Weights of a small GPT-style language model, trained from scratch on English Wikipedia: 37.3M parameters.
Each number is 50 + 10 x the weight over its row's rms, rounded and kept within 0 to 99. Layers, rows and columns count from 0. The size before them is the row's rms in percent of the matrix's.

# k: layer 2 attention key, 512x512, rms 0.0443, rows 325-351, columns 256-383
# q: layer 2 attention query, 512x512, rms 0.0438, rows 326-352, columns 256-383
k325 097:44 61 55 47 51 37 48 70 50 48 39 55 51 50 67 32 61 69 48 75 56 64 40 59 49 55 61 51 65 38 41 47 35 40 51 72 53 62 67 54 57 63 44 53 48 43 61 35 41 68 44 58 50 51 31 34 53 64 37 63 51 28 47 43 40 38 42 55 48 58 70 45 65 42 53 49 62 36 58 50 52 43 44 46 57 56 42 43 51 58 47 39 62 27 59 52 54 63 36 54 55 22 41 52 52 65 41 66 70 38 49 41 47 51 42 52 70 61 45 45 49 53 51 59 38 45 47 74
q326 096:32 56 52 52 38 59 60 39 57 34 33 50 52 64 68 53 37 41 53 64 57 34 54 43 27 58 51 42 42 57 40 67 43 57 46 38 69 54 42 41 42 42 36 60 59 43 50 36 69 51 63 51 50 43 40 55 50 39 42 53 62 77 43 63 55 38 49 52 80 49 33 71 38 47 66 50 55 55 43 48 44 68 47 66 47 42 50 53 46 57 50 41 57 39 46 61 63 59 65 53 54 64 60 52 44 48 64 43 60 64 48 52 55 46 54 47 48 40 54 37 57 49 60 44 41 51 38 49
k326 099:45 55 34 69 65 49 48 56 64 50 46 46 41 46 48 45 53 49 68 48 57 51 64 57 43 32 57 28 57 64 54 47 57 64 43 61 51 63 39 39 36 63 57 57 53 66 49 49 46 38 45 43 49 44 37 47 30 71 44 72 65 51 34 57 51 48 43 59 51 37 44 49 32 53 52 45 48 57 47 53 40 30 46 61 58 69 33 43 42 50 53 52 64 56 37 35 48 58 27 36 47 54 47 44 65 39 76 45 44 48 45 59 46 52 47 42 55 33 48 39 52 55 28 62 50 57 47 47
q327 094:51 53 50 56 41 62 51 47 58 57 59 36 42 56 45 65 50 52 26 41 62 44 42 53 47 58 52 58 51 33 48 46 46 61 39 50 62 58 47 63 55 41 43 57 55 54 52 45 51 46 29 35 35 38 70 62 36 32 63 32 47 47 30 49 62 46 50 66 38 40 47 44 62 42 14 51 51 58 43 47 50 39 40 61 57 37 43 37 61 53 51 60 62 44 68 50 58 44 44 38 62 57 60 50 34 55 55 51 57 47 44 49 48 57 61 45 35 68 45 54 39 48 37 50 46 45 48 53
k327 094:61 42 55 49 64 50 48 41 59 42 47 45 53 56 49 47 59 42 48 50 62 53 39 38 33 45 54 41 47 60 54 61 42 62 49 45 41 39 45 66 59 66 46 72 55 65 51 40 51 51 50 48 48 48 47 48 52 52 69 55 61 72 59 45 51 46 56 38 43 65 50 58 61 59 47 41 44 53 69 61 28 39 40 58 53 44 42 43 68 49 40 79 53 44 62 65 55 37 33 44 39 43 61 37 47 55 53 64 44 47 41 57 49 34 36 53 51 53 35 59 26 50 53 65 58 50 43 49
q328 086:53 47 60 54 17 30 57 56 57 42 55 52 48 40 49 45 52 50 49 63 41 38 31 54 50 51 53 64 50 48 35 47 54 45 36 50 50 58 44 67 37 55 58 35 66 54 48 55 51 26 51 48 68 56 26 36 45 44 42 61 40 47 49 69 41 51 52 48 57 47 65 50 59 52 55 49 65 44 52 37 67 58 48 41 58 58 28 42 48 42 58 55 45 33 58 60 58 45 53 48 63 64 66 41 45 48 61 40 46 43 55 56 30 48 68 54 55 53 48 35 59 53 37 59 43 51 51 76
k328 090:54 44 49 54 42 52 57 64 70 56 44 49 41 45 51 56 57 55 51 67 39 47 47 59 46 53 41 34 45 51 53 56 49 51 58 57 44 41 49 48 52 57 47 47 45 52 44 49 46 36 43 73 54 49 61 31 61 39 54 59 50 49 37 44 64 52 40 40 51 30 54 52 43 77 42 39 51 42 73 33 57 54 48 53 72 57 34 57 46 59 42 56 47 56 41 62 59 50 63 64 36 51 34 56 49 47 66 60 61 41 27 51 47 63 49 57 61 64 42 47 52 54 43 60 42 56 43 68
q329 100:42 47 44 33 51 50 33 33 44 54 50 60 35 64 67 36 38 62 49 31 53 47 35 34 46 42 52 56 53 42 61 46 63 52 51 37 52 53 62 30 60 62 74 59 48 39 48 50 63 79 46 44 48 55 65 55 61 56 36 54 69 32 47 44 52 35 48 52 67 58 60 48 68 45 65 53 48 52 35 51 56 55 42 37 52 31 45 45 46 43 51 19 47 54 52 49 55 60 45 45 34 14 57 40 45 67 38 52 59 50 52 48 57 57 53 59 37 54 46 64 41 41 45 48 46 44 35 29
k329 090:40 41 51 40 41 65 55 68 42 51 52 61 56 58 46 62 55 66 75 69 32 34 34 66 51 42 49 60 47 53 44 59 45 51 41 64 49 51 51 62 51 38 62 52 55 37 53 40 56 46 55 50 45 42 34 61 51 58 50 49 44 62 54 38 48 71 51 58 55 48 36 55 46 51 41 51 49 48 52 49 51 46 39 63 66 49 39 52 37 59 47 50 62 51 55 71 35 35 42 53 36 44 64 43 54 53 57 57 43 65 44 53 64 53 59 51 55 43 54 51 63 41 56 50 44 43 51 62
q330 086:47 49 51 47 31 59 75 50 37 50 61 50 55 44 49 55 56 41 67 56 32 39 55 58 42 55 35 49 44 65 39 60 53 36 41 55 43 54 46 75 41 47 28 52 51 58 48 57 47 29 54 35 40 54 56 39 62 47 39 51 54 57 53 47 64 56 54 52 40 28 40 45 39 56 43 46 40 43 47 56 51 55 48 68 74 55 49 53 43 46 35 67 68 42 61 49 56 44 40 48 42 64 45 73 56 45 56 52 64 60 48 68 57 51 61 48 58 60 57 40 67 52 46 42 40 51 55 52
k330 101:55 61 44 56 54 44 46 44 21 61 49 46 71 59 31 72 43 36 44 53 53 48 45 42 57 44 53 47 39 62 31 33 56 53 45 48 50 64 57 29 52 50 42 45 59 52 45 68 46 46 45 54 37 60 40 41 44 29 64 39 41 47 45 39 42 56 49 43 43 62 56 33 60 56 41 58 51 49 55 53 50 53 57 62 33 51 48 49 72 63 59 75 43 52 42 52 49 40 53 46 46 57 45 50 51 55 48 30 40 51 53 54 52 42 47 44 56 41 47 57 49 34 69 47 60 48 51 52
q331 085:47 50 53 43 61 53 27 54 56 47 61 34 50 39 42 42 51 58 47 39 45 48 34 48 63 46 47 51 43 45 47 49 66 40 55 42 54 57 63 38 68 48 53 57 51 41 39 42 54 66 46 57 58 53 55 51 61 59 56 51 58 55 47 45 49 52 45 40 56 56 46 33 55 46 73 58 40 55 36 51 53 44 37 41 36 46 54 72 55 59 46 57 54 57 59 50 67 46 60 37 59 59 60 45 47 44 52 52 66 72 58 55 51 52 46 63 21 50 44 69 38 60 40 58 42 42 46 59
k331 103:55 40 47 55 49 61 63 42 57 63 57 42 36 68 44 55 65 55 56 39 64 49 46 63 62 43 36 32 53 54 43 36 42 64 53 55 57 64 49 29 60 45 28 38 44 58 54 52 43 33 30 40 48 57 46 48 44 56 63 56 69 39 34 50 41 59 52 47 43 40 55 44 47 52 46 41 53 34 54 45 56 55 51 46 58 45 45 42 55 64 45 47 31 51 56 62 55 43 57 49 61 46 33 42 59 58 40 33 47 57 52 53 56 40 49 54 69 44 62 68 55 43 58 21 56 62 52 40
q332 087:47 57 43 47 70 48 51 54 50 43 42 44 54 56 43 26 47 57 70 61 52 50 63 48 49 58 44 39 45 50 49 60 62 58 36 57 44 54 61 51 45 51 46 46 54 30 62 20 52 47 30 41 56 50 54 54 57 33 57 48 41 46 47 56 44 46 43 58 35 39 65 53 58 49 51 70 42 49 44 42 60 65 39 28 38 33 54 39 26 59 45 35 51 55 34 47 47 58 55 40 41 32 42 54 55 52 50 43 54 49 46 47 62 57 48 58 54 58 58 48 61 55 57 37 50 63 66 52
k332 104:52 48 59 45 46 58 62 62 49 59 50 53 46 60 43 35 56 37 50 29 59 57 41 42 56 52 61 39 42 51 67 36 53 54 56 36 58 53 44 56 47 48 41 37 40 59 41 50 53 37 48 27 38 51 60 34 62 46 59 48 49 60 49 48 39 55 53 60 35 45 56 50 39 56 41 50 52 53 59 42 52 53 62 38 50 67 47 54 52 36 60 41 50 55 41 44 40 36 56 56 52 49 29 44 46 44 53 52 44 57 60 54 62 48 50 51 70 61 58 46 44 46 64 49 54 58 33 55
q333 090:42 50 46 37 38 51 56 36 60 33 53 51 46 58 60 64 38 44 49 57 54 24 49 69 51 65 37 28 52 49 47 56 30 59 55 64 44 69 53 72 55 54 40 49 52 57 50 59 48 51 63 39 47 56 44 42 42 75 51 60 58 51 46 41 54 58 52 56 47 44 47 63 53 61 39 35 30 43 48 44 55 57 54 33 45 46 55 47 57 55 39 60 53 60 61 60 49 60 49 48 35 65 42 65 47 39 40 43 49 55 36 58 44 54 53 60 64 49 48 51 87 39 26 59 62 47 60 38
k333 109:49 35 41 48 54 51 40 48 67 47 47 52 61 67 57 38 44 35 47 52 49 60 51 55 50 47 30 67 56 41 62 53 65 52 63 51 53 37 60 44 48 73 43 57 34 25 59 58 71 67 37 42 60 45 44 41 48 53 55 53 35 54 50 50 41 65 58 38 57 46 44 56 59 55 39 34 48 58 43 53 41 41 50 62 47 70 49 60 61 35 55 71 57 42 40 38 65 33 56 50 54 48 48 48 36 56 55 54 36 39 47 42 57 50 49 50 38 55 41 47 48 47 40 63 57 53 49 54
q334 094:44 57 39 53 60 64 51 58 40 30 49 53 45 52 41 50 54 50 55 63 66 49 74 48 41 51 54 71 58 42 63 35 33 50 47 57 58 49 52 63 54 42 33 58 65 43 44 48 36 52 70 32 50 46 53 29 46 59 56 37 56 52 46 56 79 57 61 40 46 57 55 34 41 49 32 46 34 47 54 52 33 44 50 57 32 53 64 55 49 62 47 44 54 42 52 46 43 47 40 22 52 46 41 50 60 50 45 50 64 56 49 43 55 47 51 59 60 43 49 33 45 49 37 47 52 56 53 44
k334 097:52 55 49 52 48 43 52 51 35 32 42 49 51 52 44 46 47 45 72 44 62 64 46 30 57 56 59 43 41 46 56 47 50 42 50 62 47 44 62 63 61 54 50 41 55 48 31 87 74 41 30 69 45 38 48 63 34 48 45 38 40 44 64 43 49 46 44 40 55 45 62 41 68 52 60 65 52 47 46 55 56 50 49 41 60 64 48 49 59 60 47 80 61 44 44 59 58 42 48 49 39 42 55 50 48 42 57 61 61 46 44 44 49 54 58 49 60 56 44 43 41 38 49 66 50 56 41 63
q335 097:51 50 54 41 20 72 31 65 44 44 33 54 46 66 45 50 54 54 50 46 47 45 43 61 63 49 43 54 48 51 59 48 41 49 42 58 65 53 38 55 52 69 59 68 38 49 64 53 46 58 38 43 44 48 46 42 54 56 44 54 38 53 56 52 58 35 48 60 56 52 40 71 39 54 39 38 37 52 50 59 47 54 63 44 65 34 36 45 43 49 41 47 45 46 35 47 58 57 43 42 33 60 53 57 48 55 49 56 39 51 50 64 57 42 40 42 45 34 60 64 63 34 57 50 44 45 53 30
k335 095:41 55 59 49 53 42 56 46 31 56 52 57 41 58 73 59 55 63 56 53 53 49 46 59 46 36 42 41 47 61 56 39 42 50 58 56 38 54 60 60 58 44 50 54 74 52 50 36 43 28 37 53 53 49 52 50 35 38 54 50 60 55 41 52 47 56 49 39 69 59 47 34 58 47 42 51 39 62 57 38 59 64 41 36 47 59 44 41 67 46 58 36 52 63 54 49 41 56 54 52 51 44 53 58 58 53 46 63 45 58 52 29 47 50 52 45 50 41 62 59 41 57 55 54 59 62 50 46
q336 098:47 44 55 35 49 68 51 40 60 29 62 53 52 57 48 30 49 56 71 51 71 53 40 33 68 53 48 60 65 68 70 37 55 41 47 47 54 51 68 44 55 44 50 50 49 49 53 45 29 41 66 35 28 42 42 42 54 37 74 50 41 50 54 55 41 53 48 54 40 46 56 47 45 58 47 51 70 52 47 56 48 40 49 60 50 58 57 54 45 44 54 72 63 65 31 50 33 44 61 64 60 55 51 33 73 64 53 47 58 43 46 48 36 60 54 56 36 71 51 60 52 46 64 46 50 60 50 50
k336 096:69 38 55 53 57 54 58 37 43 79 48 52 61 43 48 45 50 66 54 51 35 51 59 52 37 53 50 46 50 56 65 55 53 60 57 43 37 47 44 64 51 44 42 42 46 50 44 53 46 37 57 41 41 43 58 67 32 44 39 50 50 52 54 45 45 55 44 59 53 57 51 43 47 49 63 29 42 51 57 47 59 73 58 43 57 53 49 46 35 46 54 55 43 49 52 48 44 48 44 59 74 52 46 34 36 59 49 54 47 45 62 32 47 49 50 43 36 26 75 16 43 38 51 58 41 49 34 65
q337 092:38 43 27 56 47 48 54 49 58 55 55 58 39 44 55 49 45 28 52 49 39 58 57 44 49 45 41 52 60 40 50 74 63 49 44 53 28 51 50 63 46 76 51 46 71 46 54 24 48 56 36 35 41 52 54 55 40 57 43 48 56 41 44 68 52 46 58 62 49 47 52 62 52 48 52 56 54 42 34 52 57 56 34 48 71 52 35 47 33 41 34 64 36 55 49 53 47 32 56 27 51 32 67 40 37 66 57 35 43 48 50 53 59 58 51 48 49 48 59 53 29 67 53 41 47 62 57 38
k337 095:45 27 52 50 66 38 43 30 43 62 45 51 45 46 42 35 58 67 43 52 44 53 57 38 61 62 65 44 37 44 48 68 44 49 63 41 37 46 44 47 47 44 56 62 27 44 47 55 58 43 44 37 44 53 56 46 54 60 33 71 39 41 49 56 53 31 65 67 45 54 43 62 49 56 70 45 36 45 35 53 55 42 56 47 71 52 51 43 52 35 25 47 57 86 64 55 48 58 54 64 42 52 44 55 49 48 52 54 42 47 57 47 53 39 59 57 51 51 44 51 53 32 57 61 54 43 47 48
q338 095:42 71 57 53 33 56 55 47 68 32 52 44 55 42 67 66 37 41 60 64 48 46 46 18 55 36 52 56 52 44 30 55 61 45 30 35 55 54 69 62 60 55 57 56 43 30 45 32 58 44 65 57 45 46 26 47 41 41 66 44 55 54 63 42 43 53 47 43 49 53 54 51 52 76 58 54 58 51 36 59 55 60 30 36 46 54 72 46 58 51 48 65 63 48 51 39 54 58 64 54 59 39 52 42 41 43 62 33 47 52 53 72 72 55 52 45 36 49 60 67 61 58 57 34 42 29 54 65
k338 093:32 44 46 48 42 66 56 35 57 50 54 59 51 57 37 49 41 39 43 58 45 48 34 57 45 58 50 39 46 59 59 58 55 71 45 60 42 49 47 61 47 44 43 59 67 57 48 55 39 48 36 50 51 43 35 62 69 54 31 52 59 45 51 48 51 40 67 70 29 48 45 52 40 47 50 61 49 68 43 45 54 30 60 67 36 73 46 42 41 46 59 50 47 47 39 71 62 62 49 45 50 56 42 47 48 79 43 30 53 46 49 48 48 52 63 62 53 74 62 48 61 43 35 40 52 53 57 67
q339 095:64 59 35 42 56 37 60 41 49 40 53 52 60 55 39 60 53 58 67 50 64 53 66 33 37 41 55 48 42 73 61 54 61 60 68 47 65 49 59 59 42 46 54 36 68 55 61 46 35 61 47 45 55 48 62 50 61 48 50 19 45 56 43 58 50 49 53 48 61 42 46 51 31 48 43 54 57 47 65 58 41 42 60 57 45 51 46 48 50 46 46 60 55 32 57 51 53 57 47 41 40 56 44 68 52 53 44 59 47 56 55 36 55 29 33 64 54 45 57 61 66 58 38 73 59 34 45 50
k339 096:56 41 69 47 33 62 53 62 31 44 51 38 50 43 51 53 69 36 48 61 30 55 33 55 57 63 40 50 26 47 30 55 43 47 49 35 64 50 39 56 59 56 58 60 57 57 56 50 44 48 47 51 58 61 53 55 65 43 64 52 47 44 37 53 29 60 55 42 51 52 60 51 50 72 42 47 65 62 58 66 64 61 44 42 47 39 65 46 57 35 39 65 40 47 52 54 32 52 45 42 52 67 68 41 50 53 42 59 31 60 49 36 41 49 46 50 34 55 52 41 46 59 59 53 43 63 56 57
q340 096:48 49 57 51 45 47 38 63 36 24 58 47 55 49 53 58 64 33 37 43 60 42 59 55 61 42 51 44 63 49 70 42 42 61 35 54 41 51 67 42 62 43 64 43 54 50 36 48 39 48 52 37 35 49 67 63 40 50 49 59 56 48 44 45 44 52 53 51 45 41 62 54 49 57 48 51 40 40 42 35 50 59 51 45 59 63 51 59 52 47 45 65 49 43 22 33 53 65 72 45 47 53 47 64 65 31 49 55 66 33 56 39 45 50 41 48 52 49 57 41 68 36 40 40 40 36 56 42
k340 095:30 46 61 66 76 18 48 64 51 66 58 44 48 45 51 38 56 50 51 48 57 41 62 78 50 45 45 50 48 58 44 44 46 50 41 49 52 48 39 53 56 40 48 49 29 57 50 59 58 55 46 44 40 43 68 40 50 58 52 52 69 36 36 34 32 48 56 25 42 36 52 42 58 37 53 40 56 73 47 49 51 57 51 52 54 63 44 23 41 50 31 53 55 37 47 59 44 57 46 52 31 44 44 52 56 55 53 61 47 48 64 33 36 54 55 58 62 38 45 48 50 31 46 53 53 63 52 48
q341 096:39 59 57 47 49 44 49 52 47 54 53 30 48 65 51 38 42 43 32 52 31 38 43 47 51 50 39 51 27 46 48 47 52 49 60 43 49 55 61 48 64 58 56 44 44 41 59 59 42 61 48 51 61 45 49 66 48 51 45 42 53 43 45 56 50 47 46 35 66 56 66 58 60 48 42 56 60 59 68 53 60 31 60 63 39 38 41 48 66 40 47 46 56 46 41 51 66 21 53 40 47 49 53 55 69 58 48 55 61 59 67 47 52 51 53 66 48 45 52 65 67 50 37 43 40 51 42 31
k341 097:45 34 63 35 51 32 58 55 53 74 45 48 59 43 58 37 67 46 43 70 42 43 50 38 52 40 51 62 38 61 51 55 52 47 26 63 42 48 44 44 50 53 46 54 48 43 60 63 45 37 43 50 53 52 62 51 40 52 49 40 54 51 59 50 54 57 64 65 68 39 43 32 63 34 36 58 41 46 56 44 42 52 60 43 52 51 60 43 35 40 52 58 55 48 44 42 48 50 42 47 68 58 58 44 57 48 71 54 42 47 46 37 47 50 67 52 63 68 50 65 65 45 37 51 45 54 56 31
q342 096:61 52 61 63 58 48 58 45 37 64 52 53 43 66 47 72 49 52 65 44 43 59 60 37 43 83 49 62 34 36 43 40 43 59 34 44 40 54 42 62 46 48 44 56 51 38 59 51 45 64 61 48 64 56 44 53 54 39 38 69 71 44 56 75 70 58 62 33 52 61 55 30 60 52 59 52 46 50 51 64 48 41 31 38 42 61 74 45 48 67 57 44 40 58 48 41 58 40 50 45 49 45 56 53 41 53 58 49 46 42 49 63 41 55 41 55 59 54 55 46 37 60 56 53 55 56 45 63
k342 095:59 57 56 70 43 38 41 44 52 58 37 63 42 65 61 52 64 70 57 47 47 31 65 42 42 50 64 51 55 45 59 50 47 38 42 51 65 29 70 34 55 44 66 64 44 42 62 52 46 54 52 46 64 59 50 60 51 50 60 58 53 44 52 49 60 32 53 55 47 23 34 65 61 52 78 73 45 45 45 49 66 70 62 48 66 61 52 56 47 55 45 55 49 23 71 60 66 70 31 51 52 51 50 58 58 25 51 44 51 51 48 54 41 47 42 58 44 52 49 38 29 33 56 62 52 39 51 35
q343 094:46 57 38 47 43 69 31 67 55 53 49 69 57 47 53 43 28 59 71 54 53 66 61 55 34 54 66 61 46 39 41 38 54 40 67 39 65 63 67 22 50 47 50 55 44 48 43 25 51 48 55 47 41 44 42 68 48 62 63 46 49 48 57 54 48 53 56 47 53 53 43 46 74 57 47 52 66 65 54 48 39 49 57 47 31 39 45 63 46 49 51 48 60 47 62 63 41 46 49 75 63 32 41 31 57 45 42 56 29 58 56 51 57 69 44 48 53 51 56 48 62 56 51 30 56 57 28 43
k343 094:40 58 68 64 59 46 68 46 35 39 45 54 50 45 47 50 55 72 60 40 50 51 40 33 35 79 55 31 55 45 58 60 42 30 44 31 46 30 57 78 40 42 57 56 46 48 57 50 42 43 53 44 57 47 45 59 49 47 59 60 65 49 36 38 39 68 47 75 66 35 52 59 56 57 43 40 33 55 45 44 45 26 48 64 48 28 59 48 48 45 67 45 63 61 40 55 35 61 44 47 49 70 48 53 42 51 59 37 43 50 65 55 64 59 68 70 41 33 53 46 43 56 44 48 51 52 54 49
q344 092:47 45 57 45 68 49 50 53 65 64 29 76 50 56 65 34 38 38 35 56 62 36 55 47 26 48 51 53 62 34 37 53 42 51 43 64 67 28 50 43 57 44 47 34 47 45 55 53 45 55 56 43 55 40 48 58 58 49 56 34 71 42 38 60 35 55 61 45 36 61 54 61 61 64 40 43 46 44 36 55 66 70 39 42 35 26 44 49 52 40 50 33 57 52 50 41 59 31 48 52 40 51 48 52 46 35 54 45 37 49 43 38 38 55 48 45 50 52 55 47 53 74 40 57 45 34 50 63
k344 092:23 31 52 55 69 57 53 59 45 64 51 66 58 52 47 61 45 52 44 39 50 47 28 73 57 70 48 45 20 45 25 45 45 57 51 51 57 41 62 37 61 52 47 36 41 56 44 42 49 40 58 52 55 49 32 59 46 50 73 42 65 25 42 48 42 47 44 38 54 47 46 55 73 35 35 67 39 29 75 49 58 52 41 41 54 51 52 62 52 57 46 52 65 65 38 36 52 45 53 54 56 35 46 51 56 44 62 34 51 38 57 37 75 39 63 58 58 61 39 55 45 50 44 44 49 39 33 39
q345 095:69 41 60 29 50 72 41 56 52 46 53 47 71 45 48 27 55 58 49 51 45 43 47 58 45 51 45 47 49 62 75 50 42 70 69 52 58 47 47 45 52 46 54 59 47 36 61 60 60 62 51 39 59 53 34 51 40 38 38 45 38 53 42 54 53 52 47 50 63 60 32 52 41 67 52 14 61 44 36 41 47 46 38 44 28 37 47 62 51 47 49 44 42 60 58 37 53 47 36 28 54 56 46 49 51 54 24 36 42 55 44 60 58 57 71 47 42 38 44 56 43 58 37 60 49 45 52 62
k345 098:61 40 51 36 71 64 62 70 35 45 42 67 47 58 50 60 51 53 62 58 64 39 24 34 46 53 36 51 48 51 29 65 61 59 46 59 53 60 59 48 63 54 65 51 85 45 51 47 50 51 45 37 58 54 56 50 49 64 32 51 39 53 45 45 50 53 52 39 67 59 54 49 33 44 46 53 52 49 73 72 59 47 49 36 63 77 56 53 59 45 50 51 45 35 40 57 38 53 54 53 63 39 67 51 37 55 42 47 59 44 56 62 31 53 42 56 45 40 52 53 63 44 59 49 41 55 48 51
q346 095:39 53 57 64 46 59 59 55 54 38 57 54 59 50 69 35 48 32 51 66 62 37 63 51 48 54 64 33 51 52 37 44 42 49 54 45 69 38 48 43 37 50 63 38 44 50 62 87 55 53 42 47 52 38 56 48 50 57 59 40 54 44 56 65 54 27 61 50 51 59 35 61 52 47 74 56 51 45 52 53 46 60 46 59 59 23 30 44 59 40 40 41 55 50 66 31 60 56 63 47 63 43 55 62 47 61 50 68 43 43 54 43 41 21 37 48 36 50 32 55 35 53 57 52 70 64 39 41
k346 095:56 39 50 51 38 44 55 61 52 54 48 44 41 61 41 56 39 50 49 54 37 46 74 48 60 56 58 48 55 63 42 73 50 38 42 46 50 37 52 45 51 49 68 33 52 51 44 54 47 56 43 40 39 52 61 62 49 38 63 57 58 45 42 49 69 49 43 53 66 63 65 44 46 61 50 46 52 42 48 29 58 44 56 53 72 59 34 57 47 42 54 60 54 54 44 48 51 39 58 53 45 50 65 54 64 64 41 60 54 46 45 46 46 35 52 41 52 49 54 56 63 42 56 44 15 46 57 37
q347 095:55 58 44 24 50 44 38 50 52 47 59 60 46 55 70 43 46 41 67 60 50 48 49 42 58 51 43 58 66 53 56 44 58 55 46 58 50 57 67 59 52 53 55 70 45 66 39 57 38 39 61 59 49 50 58 80 46 48 55 48 61 44 36 60 55 51 47 58 48 52 54 41 33 52 40 49 30 38 61 36 47 44 39 51 50 59 55 52 41 47 54 42 75 50 36 68 49 51 44 44 37 36 38 47 42 52 49 53 64 47 39 42 42 50 58 60 46 38 50 53 53 42 64 58 63 71 49 53
k347 096:39 71 43 41 56 59 59 49 42 38 29 54 56 57 57 60 39 59 57 54 46 65 53 47 54 33 51 37 33 37 49 57 51 35 47 58 55 41 63 42 29 74 56 54 44 61 60 50 33 29 56 29 55 55 39 43 56 31 46 50 42 46 29 48 54 40 46 51 62 59 50 41 56 50 52 46 48 66 39 47 39 54 50 51 50 56 38 64 43 56 54 40 33 60 47 52 38 51 52 37 34 60 61 63 64 54 54 56 51 53 58 42 54 52 50 45 46 52 54 37 42 43 51 40 51 44 33 63
q348 092:85 56 53 54 47 49 40 48 58 57 38 55 66 37 49 56 47 40 29 61 27 50 57 62 46 68 53 55 51 47 59 38 53 41 50 45 61 60 73 63 57 50 42 40 49 47 57 52 55 50 54 65 60 61 60 59 44 57 68 47 55 40 60 38 45 38 43 53 42 47 48 45 52 63 50 45 62 64 58 49 55 32 67 46 43 50 48 71 47 60 47 49 53 59 48 42 34 42 43 36 59 53 45 45 45 45 59 60 42 49 48 48 51 55 37 44 38 41 64 59 52 38 62 66 55 47 52 38
k348 091:42 42 57 47 56 56 44 50 57 37 49 44 48 49 61 47 52 70 52 44 66 60 46 56 45 29 47 56 43 46 43 52 54 49 50 47 58 49 39 40 43 44 57 77 44 46 57 56 39 63 44 57 48 49 38 52 53 61 42 69 47 53 35 52 72 53 61 29 65 51 59 49 37 39 43 61 58 57 41 38 35 58 38 40 51 32 66 32 44 43 64 60 51 38 42 47 57 56 50 53 67 55 64 69 50 67 44 36 60 41 43 47 50 58 57 65 49 57 30 44 35 48 47 59 57 45 55 55
q349 092:61 40 40 48 45 47 58 40 43 49 51 57 48 56 53 34 58 48 42 52 67 46 29 61 40 39 55 64 48 43 57 56 42 40 63 45 55 45 66 39 41 59 43 26 56 48 55 55 52 46 61 40 36 39 63 43 59 49 48 73 38 49 48 51 47 54 53 38 51 54 49 36 48 43 55 53 65 64 61 44 33 55 45 59 60 44 41 58 45 41 39 90 60 41 47 40 59 49 41 34 29 30 30 61 51 53 44 55 54 46 43 55 46 49 58 45 63 52 49 61 40 54 44 75 48 52 54 32
k349 092:39 50 55 32 62 28 57 48 49 45 51 45 40 42 45 42 43 41 48 60 45 54 42 68 60 48 47 31 55 38 41 56 50 42 48 49 24 41 51 35 27 53 46 57 33 48 57 58 63 49 55 54 58 48 40 42 61 39 45 61 46 32 60 53 48 51 54 57 62 53 60 62 56 42 52 40 38 45 65 56 53 49 44 49 47 61 41 47 50 49 38 53 40 71 58 59 36 68 52 58 59 46 59 40 43 48 45 68 60 60 42 48 49 62 51 44 43 72 49 66 66 47 67 45 47 40 46 42
q350 092:49 52 39 62 63 51 73 48 63 55 51 51 40 53 39 40 43 45 65 61 46 46 51 55 63 53 48 31 31 32 44 56 50 49 56 31 70 52 54 35 63 48 42 43 50 45 26 26 54 55 50 53 42 41 47 54 45 54 41 58 64 46 58 53 57 45 55 61 58 66 41 53 58 57 30 48 51 55 54 34 51 56 49 30 62 34 34 45 25 40 33 57 55 53 66 50 58 40 55 60 57 51 60 39 60 53 66 23 53 50 63 44 36 45 41 56 51 57 37 54 60 62 58 58 54 62 55 36
k350 090:54 54 52 42 35 51 52 59 54 59 45 49 37 62 53 22 48 52 62 69 36 52 30 59 48 68 46 31 44 51 54 44 54 47 62 44 55 53 57 42 52 47 43 25 45 50 32 48 49 55 50 43 66 48 55 36 40 49 56 52 51 67 56 48 48 59 53 43 61 54 50 46 44 48 46 43 36 36 50 57 55 54 64 62 67 50 60 42 44 51 61 65 32 63 63 31 27 59 56 35 30 50 25 35 42 29 57 44 47 52 55 66 52 51 49 57 60 49 46 45 45 65 43 44 56 53 70 68
q351 093:59 50 41 47 68 47 33 33 48 48 49 52 50 44 41 60 56 41 58 56 57 39 64 45 58 63 48 44 51 51 55 72 58 71 28 53 35 41 55 54 44 49 46 30 56 55 62 40 59 52 62 50 43 45 54 61 44 63 52 43 42 44 66 55 56 71 54 53 39 64 50 46 36 36 72 51 50 57 54 60 43 43 33 49 38 52 52 65 53 49 37 60 58 47 61 64 48 50 35 51 34 56 48 41 58 53 30 59 60 52 47 53 52 43 49 55 23 51 45 33 49 45 47 45 56 48 44 45
k351 095:47 30 66 41 33 58 58 60 48 52 41 55 56 49 43 37 26 52 63 49 66 52 32 57 52 43 58 47 47 60 37 64 52 37 39 55 53 37 26 43 49 53 56 44 63 56 74 58 33 43 44 46 59 41 26 41 68 35 62 49 45 42 33 64 58 54 52 52 56 46 54 56 52 54 84 44 53 43 52 51 64 52 40 67 42 55 51 53 51 57 55 38 51 48 75 50 53 68 51 52 57 76 44 40 53 52 50 31 58 63 46 52 50 62 68 50 37 46 41 37 57 57 46 64 50 58 55 45
q352 099:56 66 60 59 47 39 48 59 31 67 48 48 43 58 48 51 42 49 69 52 32 49 50 48 57 47 53 40 40 30 52 50 52 58 42 56 71 43 60 67 46 70 53 45 59 50 48 71 51 36 52 35 52 47 60 58 63 25 45 40 44 35 60 52 54 58 48 48 58 60 64 49 47 50 76 48 52 57 54 47 59 43 38 70 51 53 46 60 46 54 31 51 46 34 69 61 38 61 61 67 61 48 60 46 50 54 44 61 39 50 41 39 51 56 44 43 47 51 47 66 45 54 39 52 65 54 51 68